config.toml
num_hidden_layers = 8
vocab_size = 1024
norm_eps = 1e-06
rope_theta = 10000.0
optimizer = "soap_variant"
learning_rate = 0.00434
weight_decay = 0.082
schedule = "wsd"
z_loss = 1e-05
train_tokens = 224200000
Each number is 200 + 20 x the weight over its row's rms, rounded and kept within 0 to 999. Layers, rows and columns count from 0. The size before them is the row's rms in percent of the matrix's.

# layer 5 MLP up, 704x256, rms 0.147, rows 621-657, columns 128-191
100,192,196,199,194,197,193,261,215,174,250,215,197,214,211,196,182,185,193,182,159,196,204,183,178,199,202,194,197,201,189,254,207,199,187,200,227,208,159,186,176,215,193,206,212,170,224,201,203,203,197,195,202,209,201,247,247,176,169,216,255,216,192,207,173
102,176,217,222,175,224,183,167,195,239,245,202,191,210,221,203,184,207,188,176,174,200,172,182,203,173,221,183,166,181,220,175,177,198,219,175,188,156,185,185,244,214,187,234,223,217,189,235,197,235,204,183,191,196,201,203,179,221,175,250,187,213,201,193,185
100,210,194,226,224,190,227,209,157,212,190,217,226,231,204,194,166,214,233,210,176,201,196,147,197,188,218,193,210,193,195,224,200,212,190,233,229,196,198,189,210,202,170,218,209,193,204,206,186,199,220,199,190,209,222,183,214,206,221,197,193,186,189,214,206
092,192,198,205,241,187,184,209,178,173,197,204,203,184,223,236,185,219,225,228,227,196,212,184,224,196,227,185,220,201,187,188,201,182,188,150,191,201,202,214,228,183,232,194,199,189,217,206,211,193,221,163,208,197,206,188,184,204,249,179,184,219,219,185,200
107,165,220,236,176,200,214,185,192,196,237,210,246,208,207,174,209,184,167,227,201,199,199,213,211,206,174,230,242,197,192,223,219,229,203,211,231,191,174,198,197,174,170,191,217,190,220,193,230,195,208,207,235,188,198,188,193,184,219,241,191,186,207,196,211
096,204,191,185,231,197,197,211,213,170,190,191,183,155,215,185,172,200,195,196,186,207,225,203,226,188,189,216,185,178,178,217,177,193,266,238,175,210,257,189,197,192,215,190,190,213,182,194,189,215,216,264,189,173,196,189,210,203,204,212,195,209,211,216,224
107,202,187,210,180,217,204,226,206,205,220,207,184,180,235,216,188,196,188,210,192,206,203,156,198,195,235,182,186,212,194,213,226,216,191,209,231,251,194,188,186,187,219,207,195,217,191,154,196,179,202,175,224,209,165,231,184,168,200,217,194,218,197,158,179
091,237,169,204,198,210,229,237,179,208,201,207,216,238,191,220,191,180,218,177,204,171,183,214,217,190,233,162,200,181,194,189,196,183,169,209,197,242,159,214,189,201,177,170,200,203,206,162,213,205,205,207,224,192,188,220,244,223,211,211,169,209,187,193,209
100,203,216,204,193,200,212,216,199,206,182,177,218,235,213,227,217,206,235,192,173,186,201,166,212,180,209,188,178,210,211,217,198,176,211,219,204,208,148,197,192,211,217,196,177,222,195,187,216,189,228,194,193,151,210,159,202,198,191,192,200,187,219,191,176
105,215,199,202,196,191,210,182,201,150,242,228,193,168,202,164,220,238,209,196,203,181,203,220,193,220,209,182,210,210,171,221,230,200,217,202,183,204,193,197,211,222,194,203,218,221,183,201,194,203,144,228,203,259,219,195,204,193,217,200,207,173,159,176,205
103,219,188,190,218,172,194,187,229,197,209,176,194,166,182,179,157,208,195,201,198,194,238,229,226,192,212,228,181,172,205,217,167,175,191,205,204,234,183,244,183,207,208,193,246,209,164,200,217,218,204,214,186,184,203,213,229,241,200,212,221,222,215,232,197
097,218,153,157,218,243,213,170,176,210,182,222,202,213,198,223,208,185,203,218,205,233,189,198,203,197,199,205,210,187,203,214,170,190,185,191,215,223,167,223,222,196,210,206,222,204,226,186,221,148,229,225,194,229,212,187,218,204,202,201,170,199,194,168,170
102,233,179,213,189,216,206,214,186,192,182,161,183,194,191,243,208,188,197,205,201,199,223,201,190,205,205,176,211,208,220,196,218,204,206,197,188,200,179,229,204,230,195,175,192,216,220,217,217,192,184,200,186,220,228,203,181,186,189,209,206,237,204,220,186
097,168,212,169,164,187,196,226,188,206,182,202,200,211,205,227,219,178,237,198,200,213,186,188,181,199,202,208,172,202,187,191,235,193,235,195,208,236,194,210,200,207,196,206,187,165,179,197,192,199,219,243,221,215,176,208,219,190,206,209,223,200,214,189,219
085,202,203,176,173,200,228,209,205,187,176,201,215,164,206,176,224,231,212,193,204,206,182,192,175,194,211,208,217,174,212,191,177,191,206,173,263,230,181,201,210,206,193,200,175,174,171,206,181,198,177,212,188,233,216,209,206,198,225,207,225,180,173,214,175
091,213,191,201,219,199,208,206,196,199,186,172,196,209,203,186,216,204,229,192,179,247,212,198,210,207,197,175,183,185,216,230,202,206,242,203,218,216,182,172,249,208,191,260,208,202,185,169,196,194,176,162,169,246,219,195,192,192,188,208,200,220,203,195,181
105,206,177,182,165,230,189,164,166,187,240,215,200,202,160,236,220,198,190,186,188,229,200,162,219,194,202,195,191,205,170,161,219,197,186,158,179,166,205,200,214,215,199,136,205,189,217,183,165,149,218,202,185,222,185,187,210,203,199,179,179,215,166,225,220
096,211,196,223,221,192,198,198,178,211,194,197,179,200,201,202,206,150,170,215,201,206,206,212,185,180,206,174,177,189,246,166,223,197,191,223,181,178,184,193,192,222,216,226,209,205,180,204,174,206,165,192,188,201,194,200,213,200,182,181,190,181,229,191,205
101,194,183,188,231,147,200,170,206,203,165,209,221,218,179,170,176,218,215,188,216,223,194,189,194,216,202,207,148,195,221,213,165,218,219,226,178,174,213,212,168,229,197,199,202,224,232,176,236,215,241,205,184,209,220,194,185,205,186,182,168,188,183,187,215
092,194,187,240,202,207,225,210,202,179,184,221,195,200,179,194,173,208,176,209,225,232,211,222,148,194,181,214,206,188,223,172,189,177,153,190,180,201,209,192,213,201,233,170,226,185,220,186,230,196,196,195,183,214,199,220,206,185,194,206,156,188,169,188,231
110,191,184,200,201,222,179,225,239,159,218,212,211,211,224,188,213,195,170,200,197,182,212,212,210,200,190,200,190,153,220,211,184,206,193,169,213,187,178,207,225,214,214,219,223,178,202,179,196,209,176,203,209,214,190,161,216,219,183,193,226,224,182,195,217
099,185,220,187,205,209,183,207,208,206,193,207,221,202,189,173,219,240,195,208,185,191,172,208,164,221,219,171,170,198,179,180,194,229,210,220,206,219,175,202,217,218,170,212,196,199,203,223,193,175,211,211,182,235,188,207,153,213,215,224,180,191,181,227,176
098,228,165,190,198,193,188,196,209,230,198,173,208,237,190,228,205,210,167,184,228,230,184,143,161,161,209,173,205,199,169,220,209,178,191,197,188,217,195,199,167,218,219,199,207,201,196,219,199,182,195,204,221,174,205,170,202,172,176,186,201,219,222,181,203
100,183,218,224,220,182,202,184,185,212,187,166,166,183,209,197,216,216,205,163,188,201,180,213,202,206,189,210,191,213,211,241,172,214,183,198,223,221,208,190,205,214,184,200,198,187,231,179,188,216,234,172,191,189,192,185,237,189,232,167,181,199,241,157,221
099,188,188,164,247,210,188,205,193,185,212,187,201,209,237,199,222,202,187,195,211,204,209,222,210,189,175,166,204,229,211,213,221,207,175,192,206,203,203,206,222,224,183,233,205,189,211,229,184,208,218,198,178,227,198,187,177,204,189,202,195,187,195,205,164
096,186,219,200,190,160,208,218,201,217,240,206,194,226,204,184,178,222,193,208,208,210,191,190,193,205,170,217,191,225,205,173,174,211,236,183,195,215,229,183,208,204,231,202,191,233,236,234,179,221,201,168,187,242,175,184,192,204,170,189,181,203,206,205,178
098,190,190,240,214,200,173,198,195,184,183,191,151,188,188,217,205,235,207,197,225,177,188,194,177,232,207,163,217,183,177,199,209,183,207,166,208,164,210,223,163,176,200,207,183,175,199,181,207,208,184,154,190,217,191,225,227,164,150,214,202,207,175,191,220
107,208,183,188,200,192,216,198,206,216,256,222,205,181,171,213,186,189,233,214,212,210,163,170,183,222,209,180,198,201,242,204,223,190,173,192,233,180,223,200,211,213,178,170,217,195,191,189,218,216,189,173,168,171,199,223,199,225,179,209,198,244,205,175,206
104,240,201,194,186,202,206,173,185,209,223,221,219,214,213,210,184,192,184,202,210,209,192,160,187,195,217,195,186,212,178,216,207,194,197,203,224,174,184,240,210,191,185,216,182,174,205,220,194,190,187,190,205,214,187,208,226,211,205,191,186,210,220,215,187
103,178,165,205,222,237,206,174,225,163,201,184,181,234,205,172,203,187,185,181,161,204,195,213,229,224,173,201,216,195,159,189,200,185,233,217,191,211,180,182,162,204,208,204,231,212,178,173,193,202,186,204,207,256,177,217,172,197,199,204,191,199,194,234,221
094,223,190,226,177,191,190,228,199,165,196,188,180,202,183,169,175,208,188,230,205,236,189,201,197,207,199,213,212,212,184,186,197,210,205,225,200,217,185,182,189,195,211,225,202,200,208,206,239,223,161,172,183,169,223,193,199,235,203,174,197,200,207,227,175
103,211,198,216,231,167,215,239,167,214,163,174,188,215,202,212,187,227,182,193,193,205,217,157,214,186,184,220,190,253,204,201,217,222,191,209,210,226,210,206,204,190,201,162,186,226,243,242,185,193,218,245,216,211,188,208,179,202,194,220,215,185,208,194,213
098,210,230,210,202,210,201,210,190,247,179,192,190,197,196,193,215,188,249,208,236,227,211,147,194,171,243,193,225,226,217,210,192,220,238,214,204,186,192,238,223,178,170,200,141,192,207,207,185,183,234,193,202,241,199,219,206,209,208,210,216,223,208,183,179
094,192,218,185,189,185,226,231,230,205,155,238,167,212,200,182,196,187,206,194,224,202,165,183,211,204,234,246,187,216,212,219,223,179,203,219,202,217,186,220,193,222,190,222,192,240,202,177,204,198,171,200,156,199,194,185,219,177,179,225,212,205,207,196,168
101,214,218,205,201,165,179,169,217,216,203,183,226,194,213,186,180,194,228,189,222,200,181,177,170,196,228,180,212,214,194,198,189,176,178,201,212,203,186,218,185,178,201,239,183,205,173,213,224,186,218,175,210,211,206,190,197,164,207,225,206,225,189,190,168
093,173,205,169,229,200,195,190,209,238,194,186,209,195,227,245,210,197,181,191,210,198,213,154,203,186,225,156,193,195,175,180,196,210,224,173,183,214,200,199,170,211,203,187,181,179,178,185,216,182,168,185,211,192,182,237,222,204,217,210,203,188,207,234,203
101,203,201,187,205,207,186,189,188,179,171,186,188,171,167,183,198,214,204,174,161,196,180,216,206,189,218,199,209,196,216,193,208,174,192,222,203,190,213,180,250,203,174,183,205,205,272,164,221,205,173,187,233,197,231,179,245,213,217,181,203,218,216,248,189
# layer 5 MLP down (transposed), 704x256, rms 0.134, rows 621-656, columns 128-191
090,215,223,222,179,180,187,190,183,197,203,208,187,170,198,201,202,206,170,198,248,205,204,191,241,162,201,194,224,189,202,184,210,219,209,193,213,184,215,193,190,202,187,192,206,220,193,215,207,216,203,202,206,199,204,187,193,226,211,207,196,204,192,214,191
106,173,196,199,172,194,201,189,205,208,213,207,169,204,196,210,179,211,205,187,180,197,204,227,226,223,202,180,213,219,199,201,201,183,198,186,160,211,215,211,216,227,208,190,219,192,213,218,202,199,191,197,195,273,183,167,169,175,142,185,186,196,193,218,232
105,208,196,203,194,189,207,197,201,236,170,238,211,195,206,190,199,254,263,208,229,186,216,159,213,217,207,197,190,217,192,189,188,231,189,214,217,204,217,228,176,221,215,194,155,231,203,206,185,172,210,171,237,169,199,177,220,169,184,217,189,224,173,216,184
100,185,197,234,191,188,183,185,220,171,203,205,256,215,218,205,199,199,186,209,237,195,184,185,195,198,202,179,225,216,208,216,198,183,219,186,186,197,161,205,209,238,231,227,200,215,222,191,179,213,233,162,212,220,166,224,202,202,162,203,220,226,191,182,207
105,198,178,200,204,196,210,230,228,197,221,169,221,213,204,182,227,192,198,220,215,185,256,210,176,195,187,198,215,191,221,183,228,173,181,208,206,207,191,194,199,176,198,197,194,185,222,217,195,238,199,181,201,139,183,210,194,161,181,221,170,153,227,205,164
100,208,191,193,207,206,196,199,170,204,239,219,184,168,211,192,209,161,213,202,192,176,181,204,203,205,228,201,196,227,203,207,199,194,213,237,179,187,208,185,223,203,227,209,180,187,201,182,192,265,178,219,243,180,216,179,202,200,154,191,187,223,209,192,190
099,197,242,194,177,216,162,169,219,227,213,202,194,205,206,195,200,206,210,183,182,194,224,228,187,197,221,214,203,209,186,223,213,189,196,190,223,215,198,192,167,201,195,195,190,189,180,192,200,200,177,233,225,202,210,207,238,211,237,194,196,197,210,188,182
096,199,183,211,227,231,178,202,183,219,246,197,211,215,164,176,194,217,162,195,180,195,207,181,169,193,191,205,232,242,196,210,192,186,198,188,195,183,174,202,211,201,177,184,207,188,188,141,168,205,171,244,222,216,182,182,177,234,174,213,226,206,180,175,213
094,217,215,200,184,187,223,203,182,175,185,188,198,204,191,200,173,192,191,171,175,189,210,192,242,195,218,198,208,227,201,183,185,232,207,216,202,211,223,214,219,194,225,224,191,224,176,197,195,211,216,235,214,206,205,201,217,184,205,193,202,214,160,187,254
102,242,217,203,184,178,234,216,153,194,195,211,194,191,232,218,227,217,210,178,185,244,202,203,197,220,175,211,198,181,171,225,187,218,197,201,230,208,162,199,196,195,218,209,180,199,218,189,206,196,162,187,192,203,210,202,189,187,197,205,233,180,204,212,200
105,204,219,221,223,215,199,228,206,202,207,215,213,192,196,158,244,209,171,175,208,170,188,189,222,195,198,208,191,157,177,161,203,173,219,179,159,209,218,196,157,172,174,190,219,185,195,173,225,187,200,229,183,190,176,227,211,197,156,176,206,188,226,174,176
101,189,195,219,227,186,178,194,192,201,202,166,212,190,200,202,234,207,205,208,203,243,186,200,185,213,215,170,185,234,217,212,243,217,215,193,169,197,190,217,193,191,174,170,228,228,198,199,203,199,222,208,193,248,179,171,233,204,193,218,168,197,203,195,178
094,247,201,254,198,201,178,232,180,213,231,184,202,207,175,204,182,213,230,207,138,218,222,227,207,203,177,229,218,209,193,183,199,216,179,172,212,176,175,181,242,192,197,169,171,185,186,180,185,170,204,175,205,227,167,198,199,213,161,186,205,220,176,198,218
101,209,186,233,225,209,226,203,212,205,192,156,174,168,173,200,173,219,225,218,213,214,212,219,182,195,201,264,158,175,188,209,218,242,203,219,209,189,183,191,196,216,165,210,216,207,188,188,169,204,180,220,176,217,195,219,191,192,185,191,158,218,246,222,203
095,212,226,220,223,216,199,198,204,208,209,156,174,173,229,226,216,213,184,223,194,181,197,166,239,198,182,220,190,197,164,188,190,196,198,212,173,208,190,236,205,219,221,190,201,204,167,173,188,240,205,246,219,213,192,200,199,199,203,213,204,220,205,189,191
098,145,174,161,197,201,202,188,199,211,180,210,204,186,204,173,217,207,198,200,203,218,196,209,191,198,219,198,166,217,212,204,214,214,168,188,165,196,227,190,199,208,183,177,197,205,159,188,173,198,209,201,213,209,164,205,187,204,208,195,211,194,183,201,201
096,227,191,213,184,196,164,207,179,193,198,183,210,212,241,180,207,215,185,202,198,219,218,192,206,214,172,231,172,218,219,194,191,175,193,194,204,174,192,199,197,209,248,215,234,208,211,178,200,209,178,202,206,187,186,210,212,201,199,209,207,193,214,201,189
101,188,191,245,186,184,187,211,192,248,202,215,198,198,194,170,210,181,215,190,189,187,192,174,168,179,206,204,199,166,178,219,220,197,220,188,189,229,201,200,214,213,226,195,221,214,236,223,207,225,207,196,195,179,155,174,166,184,199,191,235,203,188,176,204
102,191,158,162,194,197,199,185,187,156,209,214,172,195,220,199,251,204,161,216,184,172,229,192,200,234,167,205,184,153,204,215,198,193,200,158,212,182,189,212,178,230,198,175,229,212,194,230,188,191,220,225,198,193,165,187,164,162,218,211,199,192,194,172,206
098,160,194,206,210,220,212,218,179,212,214,238,184,190,211,179,211,211,187,214,218,228,206,158,213,178,158,223,239,164,216,201,199,206,198,186,258,176,204,211,237,197,198,217,170,210,196,202,221,199,209,197,211,192,219,207,211,238,210,189,193,219,197,188,195
107,194,197,201,180,206,199,223,173,215,215,216,200,218,204,221,162,201,166,234,226,174,198,202,192,200,213,179,202,170,211,198,224,205,174,156,180,163,193,189,210,204,181,179,240,188,181,181,235,181,212,207,226,220,218,196,204,232,173,184,164,189,210,228,213
102,195,194,189,181,202,231,227,163,214,192,180,179,198,174,224,182,191,194,187,179,188,187,197,209,175,204,178,221,225,207,232,198,236,195,232,195,164,201,208,212,179,179,225,196,170,180,224,164,189,215,224,205,218,197,233,176,216,220,181,210,200,210,179,210
103,159,199,196,224,210,164,177,203,201,198,187,221,208,223,228,191,202,173,193,176,232,184,195,178,205,213,226,170,200,211,184,218,217,201,181,204,208,169,183,238,184,221,203,222,200,221,220,172,192,186,192,181,198,191,169,205,179,227,195,227,192,211,210,211
092,207,159,202,177,211,205,187,170,198,168,246,205,234,205,180,210,192,201,218,204,193,208,223,204,172,192,191,194,196,197,222,192,166,195,193,226,188,207,227,211,187,217,217,218,219,191,208,193,191,179,186,214,144,200,209,248,210,180,242,205,189,221,201,232
102,214,188,228,210,218,242,210,191,237,270,232,190,155,191,200,233,216,173,233,188,230,196,207,216,221,157,207,189,199,218,183,240,182,214,210,242,174,200,194,221,158,176,265,195,222,203,211,234,178,217,217,214,207,180,191,204,192,190,214,172,157,211,215,195
102,181,206,153,192,199,199,190,188,218,216,194,184,161,193,183,196,226,199,170,207,205,194,207,223,197,211,151,211,194,220,182,172,215,182,190,224,196,191,198,198,201,173,201,175,217,234,224,156,176,183,173,212,187,166,193,229,178,229,213,230,208,198,210,190
102,210,201,231,213,188,180,203,180,188,232,190,211,185,195,229,204,193,168,207,249,214,202,192,180,220,178,209,227,204,210,207,196,197,204,190,222,228,230,172,182,194,211,230,203,188,201,205,163,171,170,185,224,200,244,196,208,181,191,184,182,191,219,220,206
109,217,194,205,211,198,181,201,195,250,199,236,220,224,212,191,203,220,213,182,189,236,206,216,195,215,180,190,182,229,197,168,191,186,208,214,193,197,204,201,210,187,228,237,225,224,205,201,223,193,216,191,185,216,180,207,236,200,207,194,184,217,177,216,192
103,185,225,207,193,208,188,224,172,225,209,192,221,230,217,218,174,195,188,208,224,214,213,186,201,208,186,214,191,189,188,181,173,216,213,202,204,168,198,237,205,200,215,215,213,211,237,233,178,225,206,219,218,223,227,204,206,175,197,211,179,189,181,179,219
103,197,156,223,186,185,202,200,182,232,198,188,197,209,200,191,207,219,201,207,194,182,194,199,219,198,185,220,199,200,226,216,201,188,207,224,197,214,210,183,160,178,220,167,209,208,188,188,193,184,220,200,210,195,211,201,201,215,247,184,204,208,179,183,206
092,213,206,231,180,210,190,164,206,166,209,179,179,175,220,205,176,230,200,206,208,153,164,207,191,190,252,188,217,210,209,157,221,210,180,197,188,210,194,204,174,198,171,172,226,202,211,195,201,206,211,197,198,205,208,165,162,210,210,189,190,210,186,192,199
100,206,198,195,201,177,182,192,215,193,195,199,179,173,193,200,194,176,195,212,173,176,155,182,206,237,193,164,181,202,186,193,218,212,217,180,195,201,202,224,183,209,229,191,207,185,219,160,175,196,185,179,202,193,201,214,189,212,220,198,199,224,160,224,162
097,142,180,209,227,199,204,190,203,239,182,205,230,185,205,209,175,189,225,176,167,189,194,212,190,187,168,232,207,187,216,212,198,211,175,208,212,192,201,212,190,187,181,202,234,185,226,211,201,209,234,188,238,207,252,178,201,172,208,184,200,220,195,185,186
091,192,189,185,171,232,197,157,199,180,201,164,207,184,226,228,193,186,169,222,187,217,168,218,164,181,214,181,150,210,189,219,200,189,175,203,205,217,205,230,198,182,193,213,189,194,208,194,193,240,217,221,205,192,195,229,225,172,201,198,181,201,189,223,216
099,218,208,222,227,179,163,183,170,207,190,250,203,211,214,198,173,200,175,196,218,189,227,201,208,204,188,176,215,186,191,191,240,237,188,195,185,195,215,210,213,172,197,209,169,190,200,193,209,183,178,254,204,208,207,174,189,170,192,204,227,189,221,163,259
097,165,233,217,225,197,170,208,231,197,200,187,180,206,196,207,199,211,224,167,217,174,214,179,210,201,210,209,193,218,196,179,183,203,197,216,187,205,194,207,190,179,164,195,202,204,239,222,176,212,155,185,207,215,167,199,221,224,204,214,172,207,228,192,192
# layer 5 MLP gate, 704x256, rms 0.142, rows 622-657, columns 128-191
108,197,178,195,187,182,213,228,199,165,188,235,218,231,201,175,185,215,222,217,178,192,221,208,192,197,209,224,174,198,203,188,186,200,190,176,214,180,189,198,193,194,185,187,226,173,221,225,204,221,207,200,197,250,174,182,189,188,235,169,191,186,170,222,204
102,171,203,182,222,206,192,185,204,215,184,169,198,209,223,213,240,220,189,215,190,193,211,200,203,208,201,182,184,180,200,177,195,212,201,198,219,217,185,209,181,214,214,232,214,208,193,222,204,193,185,227,195,241,202,201,189,203,181,224,195,227,181,218,219
092,211,221,204,222,247,216,166,223,196,196,217,214,206,185,221,232,229,195,206,196,199,196,220,177,179,215,191,171,191,157,218,189,218,231,177,226,193,216,226,186,230,220,192,204,156,189,214,198,237,190,201,193,240,188,181,218,192,200,193,200,167,203,227,202
108,191,205,191,204,178,174,198,173,210,208,178,150,200,198,180,181,183,229,199,211,221,187,216,189,201,199,222,190,199,188,177,178,269,211,213,195,211,195,229,221,193,188,187,205,224,206,226,222,188,186,171,212,199,183,208,175,189,148,180,189,209,195,226,184
098,185,184,192,207,230,201,189,163,215,193,180,177,201,209,229,176,190,198,209,229,191,159,205,193,188,217,206,191,202,172,206,160,207,202,184,196,169,189,167,215,160,190,199,184,187,180,207,215,205,180,188,200,218,214,210,200,202,205,183,177,185,194,240,209
104,195,240,160,169,224,174,248,181,200,192,184,219,192,196,217,177,193,234,194,193,157,239,209,185,175,204,203,210,190,219,213,191,228,214,231,183,189,192,209,177,204,187,195,173,234,198,213,178,162,237,227,240,237,181,267,206,182,221,188,191,220,178,194,145
093,212,212,189,184,176,212,212,139,195,201,179,209,212,203,192,180,174,204,203,227,227,222,215,267,217,199,203,176,193,221,174,199,195,174,202,184,201,215,225,201,169,178,191,229,213,194,194,189,215,200,141,194,166,183,213,233,209,182,181,203,200,234,199,191
093,228,196,221,213,225,223,194,203,181,202,199,210,182,192,225,183,181,205,187,194,195,179,233,199,196,219,221,221,223,206,168,211,226,236,183,189,206,199,213,206,187,161,229,185,198,186,212,215,202,220,167,185,181,201,198,206,224,230,227,217,173,196,202,205
104,221,205,183,201,206,172,195,199,183,181,172,177,206,192,196,172,210,210,204,225,208,181,243,181,191,225,167,196,209,199,151,213,203,212,200,158,184,187,201,172,193,198,180,228,167,169,187,211,215,206,171,225,198,210,190,236,197,210,220,203,207,202,185,196
109,186,185,210,220,190,185,221,220,162,235,211,185,174,191,173,173,224,202,203,211,186,178,209,228,203,222,193,181,150,214,224,191,191,196,218,231,185,203,196,185,216,246,200,208,225,181,180,209,209,204,233,152,197,217,203,196,219,191,215,225,208,184,216,232
093,203,203,178,199,219,211,189,208,208,219,182,194,197,233,209,208,178,193,206,141,188,141,198,207,193,183,172,173,197,217,184,177,165,205,224,200,166,188,235,211,196,195,167,228,199,204,183,210,207,202,221,162,215,237,191,231,217,227,210,203,220,211,197,218
097,218,239,179,216,219,164,186,222,264,189,191,194,175,216,205,187,197,221,166,186,199,201,199,210,238,182,165,186,175,171,193,200,179,217,218,213,215,250,195,176,191,194,226,223,197,213,222,195,217,222,205,191,220,220,215,202,201,184,202,215,240,199,188,213
103,216,215,225,210,196,215,183,230,239,194,196,233,214,196,191,205,205,161,193,159,213,162,213,210,221,201,187,169,186,259,206,186,194,160,241,169,171,206,217,195,188,202,184,226,211,218,233,178,196,214,229,213,202,226,183,205,172,225,186,188,192,187,195,218
092,217,207,241,214,184,191,245,208,218,188,230,188,174,200,188,227,188,227,197,180,214,168,196,132,197,213,198,187,182,218,220,207,230,216,148,219,187,184,198,169,161,206,201,194,200,193,222,215,181,204,172,208,199,204,169,200,216,187,197,195,187,184,254,214
096,181,224,172,187,228,203,182,183,242,224,204,153,185,186,195,197,178,209,182,208,222,161,215,200,198,202,216,178,213,186,203,199,214,223,176,229,162,202,220,186,195,202,201,190,218,205,204,214,167,204,205,190,237,167,192,184,175,222,177,194,208,217,223,221
098,194,200,217,224,185,198,222,204,170,192,184,222,210,218,234,189,232,197,202,198,201,221,224,210,173,202,192,212,230,224,215,244,211,187,210,223,224,206,210,190,167,190,240,180,174,192,205,206,209,205,191,189,241,169,254,181,182,212,198,185,213,219,153,202
094,207,197,202,219,190,189,189,201,239,210,152,210,192,205,210,175,188,207,188,196,204,244,195,143,209,223,210,170,200,238,193,203,180,222,206,178,188,152,211,209,190,215,228,145,208,188,212,192,225,203,206,186,223,207,205,212,211,207,196,213,187,210,170,214
098,191,203,199,205,187,231,172,208,193,178,204,200,200,198,226,202,216,202,188,186,177,209,211,204,188,209,177,175,199,154,196,196,199,206,176,261,201,175,220,195,221,186,209,213,208,170,210,201,234,199,220,179,230,183,195,199,194,188,200,202,185,210,202,178
099,208,169,205,253,194,215,182,205,217,203,184,212,216,186,190,221,182,212,196,197,190,210,214,198,214,183,196,170,199,219,200,175,216,172,226,158,216,223,202,144,218,200,190,202,197,234,256,201,178,203,227,195,246,205,187,179,169,217,205,197,193,223,187,236
102,168,168,219,199,207,226,208,191,199,185,193,209,226,207,161,208,189,209,209,252,220,205,203,217,199,188,220,204,189,186,226,192,207,192,209,213,214,203,242,205,212,210,207,196,181,167,167,207,207,190,216,159,222,230,198,200,155,193,207,204,225,204,185,182
101,193,210,194,221,222,192,184,212,195,243,188,172,185,216,215,200,197,201,203,247,164,193,185,234,204,199,200,187,207,237,187,209,222,198,193,203,231,183,210,179,245,219,238,200,202,195,204,200,212,189,186,168,222,196,146,191,191,190,195,168,194,196,173,221
095,219,211,179,212,203,220,140,205,181,174,219,191,213,187,180,207,201,172,210,179,195,184,236,197,187,156,195,180,239,212,206,181,207,255,200,158,211,188,198,205,198,185,208,246,210,236,202,184,167,173,204,221,190,198,224,189,220,233,217,191,188,169,197,191
092,181,197,187,195,176,246,193,198,208,177,211,210,181,191,218,201,206,202,237,240,188,195,199,200,244,188,184,206,178,198,199,207,205,195,190,197,220,201,219,216,169,197,207,198,188,221,225,197,210,224,181,224,198,207,238,220,204,210,217,210,200,215,175,183
093,221,246,206,182,189,190,187,178,200,190,229,155,207,192,195,186,183,214,195,212,201,197,190,197,212,205,232,195,203,208,193,209,241,199,201,201,185,230,178,176,180,190,179,206,215,191,181,196,191,164,196,225,206,187,202,162,180,210,177,192,221,217,172,207
104,223,198,232,225,181,224,239,149,228,215,204,214,209,219,202,204,174,212,185,200,217,229,191,223,206,210,163,177,176,163,215,179,210,205,191,214,202,215,178,213,197,165,209,233,214,213,189,191,148,160,233,242,213,207,215,217,222,193,201,203,205,233,186,190
098,197,232,210,202,179,188,180,145,175,231,210,200,182,213,190,200,175,200,204,234,246,202,187,205,233,197,175,170,214,178,184,224,195,216,220,202,173,240,209,209,176,202,200,221,212,168,203,175,171,210,185,198,201,191,195,230,212,210,180,203,205,184,161,192
099,200,188,180,186,183,212,194,176,209,225,152,245,198,195,214,174,184,194,194,227,246,204,182,190,210,211,183,194,165,220,187,205,173,168,191,218,211,207,223,186,176,176,190,218,195,217,218,211,220,195,236,164,153,158,208,210,205,195,205,190,227,234,202,201
102,192,182,195,234,209,221,227,209,223,201,229,195,197,179,191,204,179,216,194,214,191,192,183,215,170,201,147,186,207,236,188,208,188,228,178,204,205,183,188,217,214,214,198,204,206,200,224,178,205,192,214,205,193,221,214,178,190,156,192,202,176,199,180,210
104,167,224,186,199,207,225,223,214,193,206,212,220,196,251,212,172,180,204,190,201,200,231,198,181,198,216,216,164,200,199,229,225,192,199,183,196,210,186,188,226,175,183,222,159,210,207,214,189,219,202,201,206,175,201,224,187,167,194,185,189,205,192,195,215
096,222,207,199,226,224,197,212,175,219,194,187,177,169,252,226,168,249,182,238,228,178,172,215,213,186,203,218,187,217,235,179,231,207,214,221,226,196,193,203,201,190,211,228,189,234,181,181,220,180,180,158,192,161,196,130,191,179,191,203,188,195,228,247,182
104,212,185,217,179,189,184,220,179,165,191,217,180,225,210,199,206,206,192,191,200,220,199,194,227,197,206,179,228,191,174,218,189,205,240,172,228,218,172,183,226,225,166,182,196,240,223,213,198,182,224,204,243,202,212,217,232,196,210,182,224,221,213,202,230
101,208,190,217,204,197,184,193,203,209,215,218,228,199,183,224,221,203,207,189,215,233,194,192,198,215,188,167,204,194,182,200,167,169,199,215,187,195,183,195,166,199,218,213,222,209,179,201,223,192,199,217,171,199,169,192,172,186,181,219,193,214,191,203,206
104,178,217,207,220,218,218,179,220,164,242,180,221,179,181,221,225,172,184,223,209,188,198,202,217,203,229,161,198,172,190,177,192,200,234,231,187,190,195,223,221,176,203,217,252,161,195,206,153,224,195,203,193,154,195,225,174,209,182,204,208,188,182,227,195
094,232,204,214,192,184,163,187,181,196,206,191,214,190,219,216,210,183,196,195,224,207,216,192,215,221,192,204,201,199,182,181,189,196,184,205,197,200,215,241,173,181,217,215,178,176,216,225,189,203,179,205,197,204,194,212,193,204,194,247,187,235,209,208,201
095,199,182,238,168,192,199,218,233,216,247,229,236,161,200,209,211,208,225,214,206,192,194,201,168,179,236,173,212,180,223,208,208,176,198,214,216,218,183,200,197,217,230,205,164,204,187,193,231,177,227,188,184,192,222,197,243,197,202,171,170,209,194,234,185
103,188,224,178,193,216,257,194,195,204,211,238,199,187,195,171,216,187,202,199,208,210,198,203,191,223,229,212,174,197,220,185,219,219,175,216,185,178,207,192,217,168,205,209,210,215,228,171,209,211,208,204,204,188,244,193,257,170,196,225,188,234,212,229,169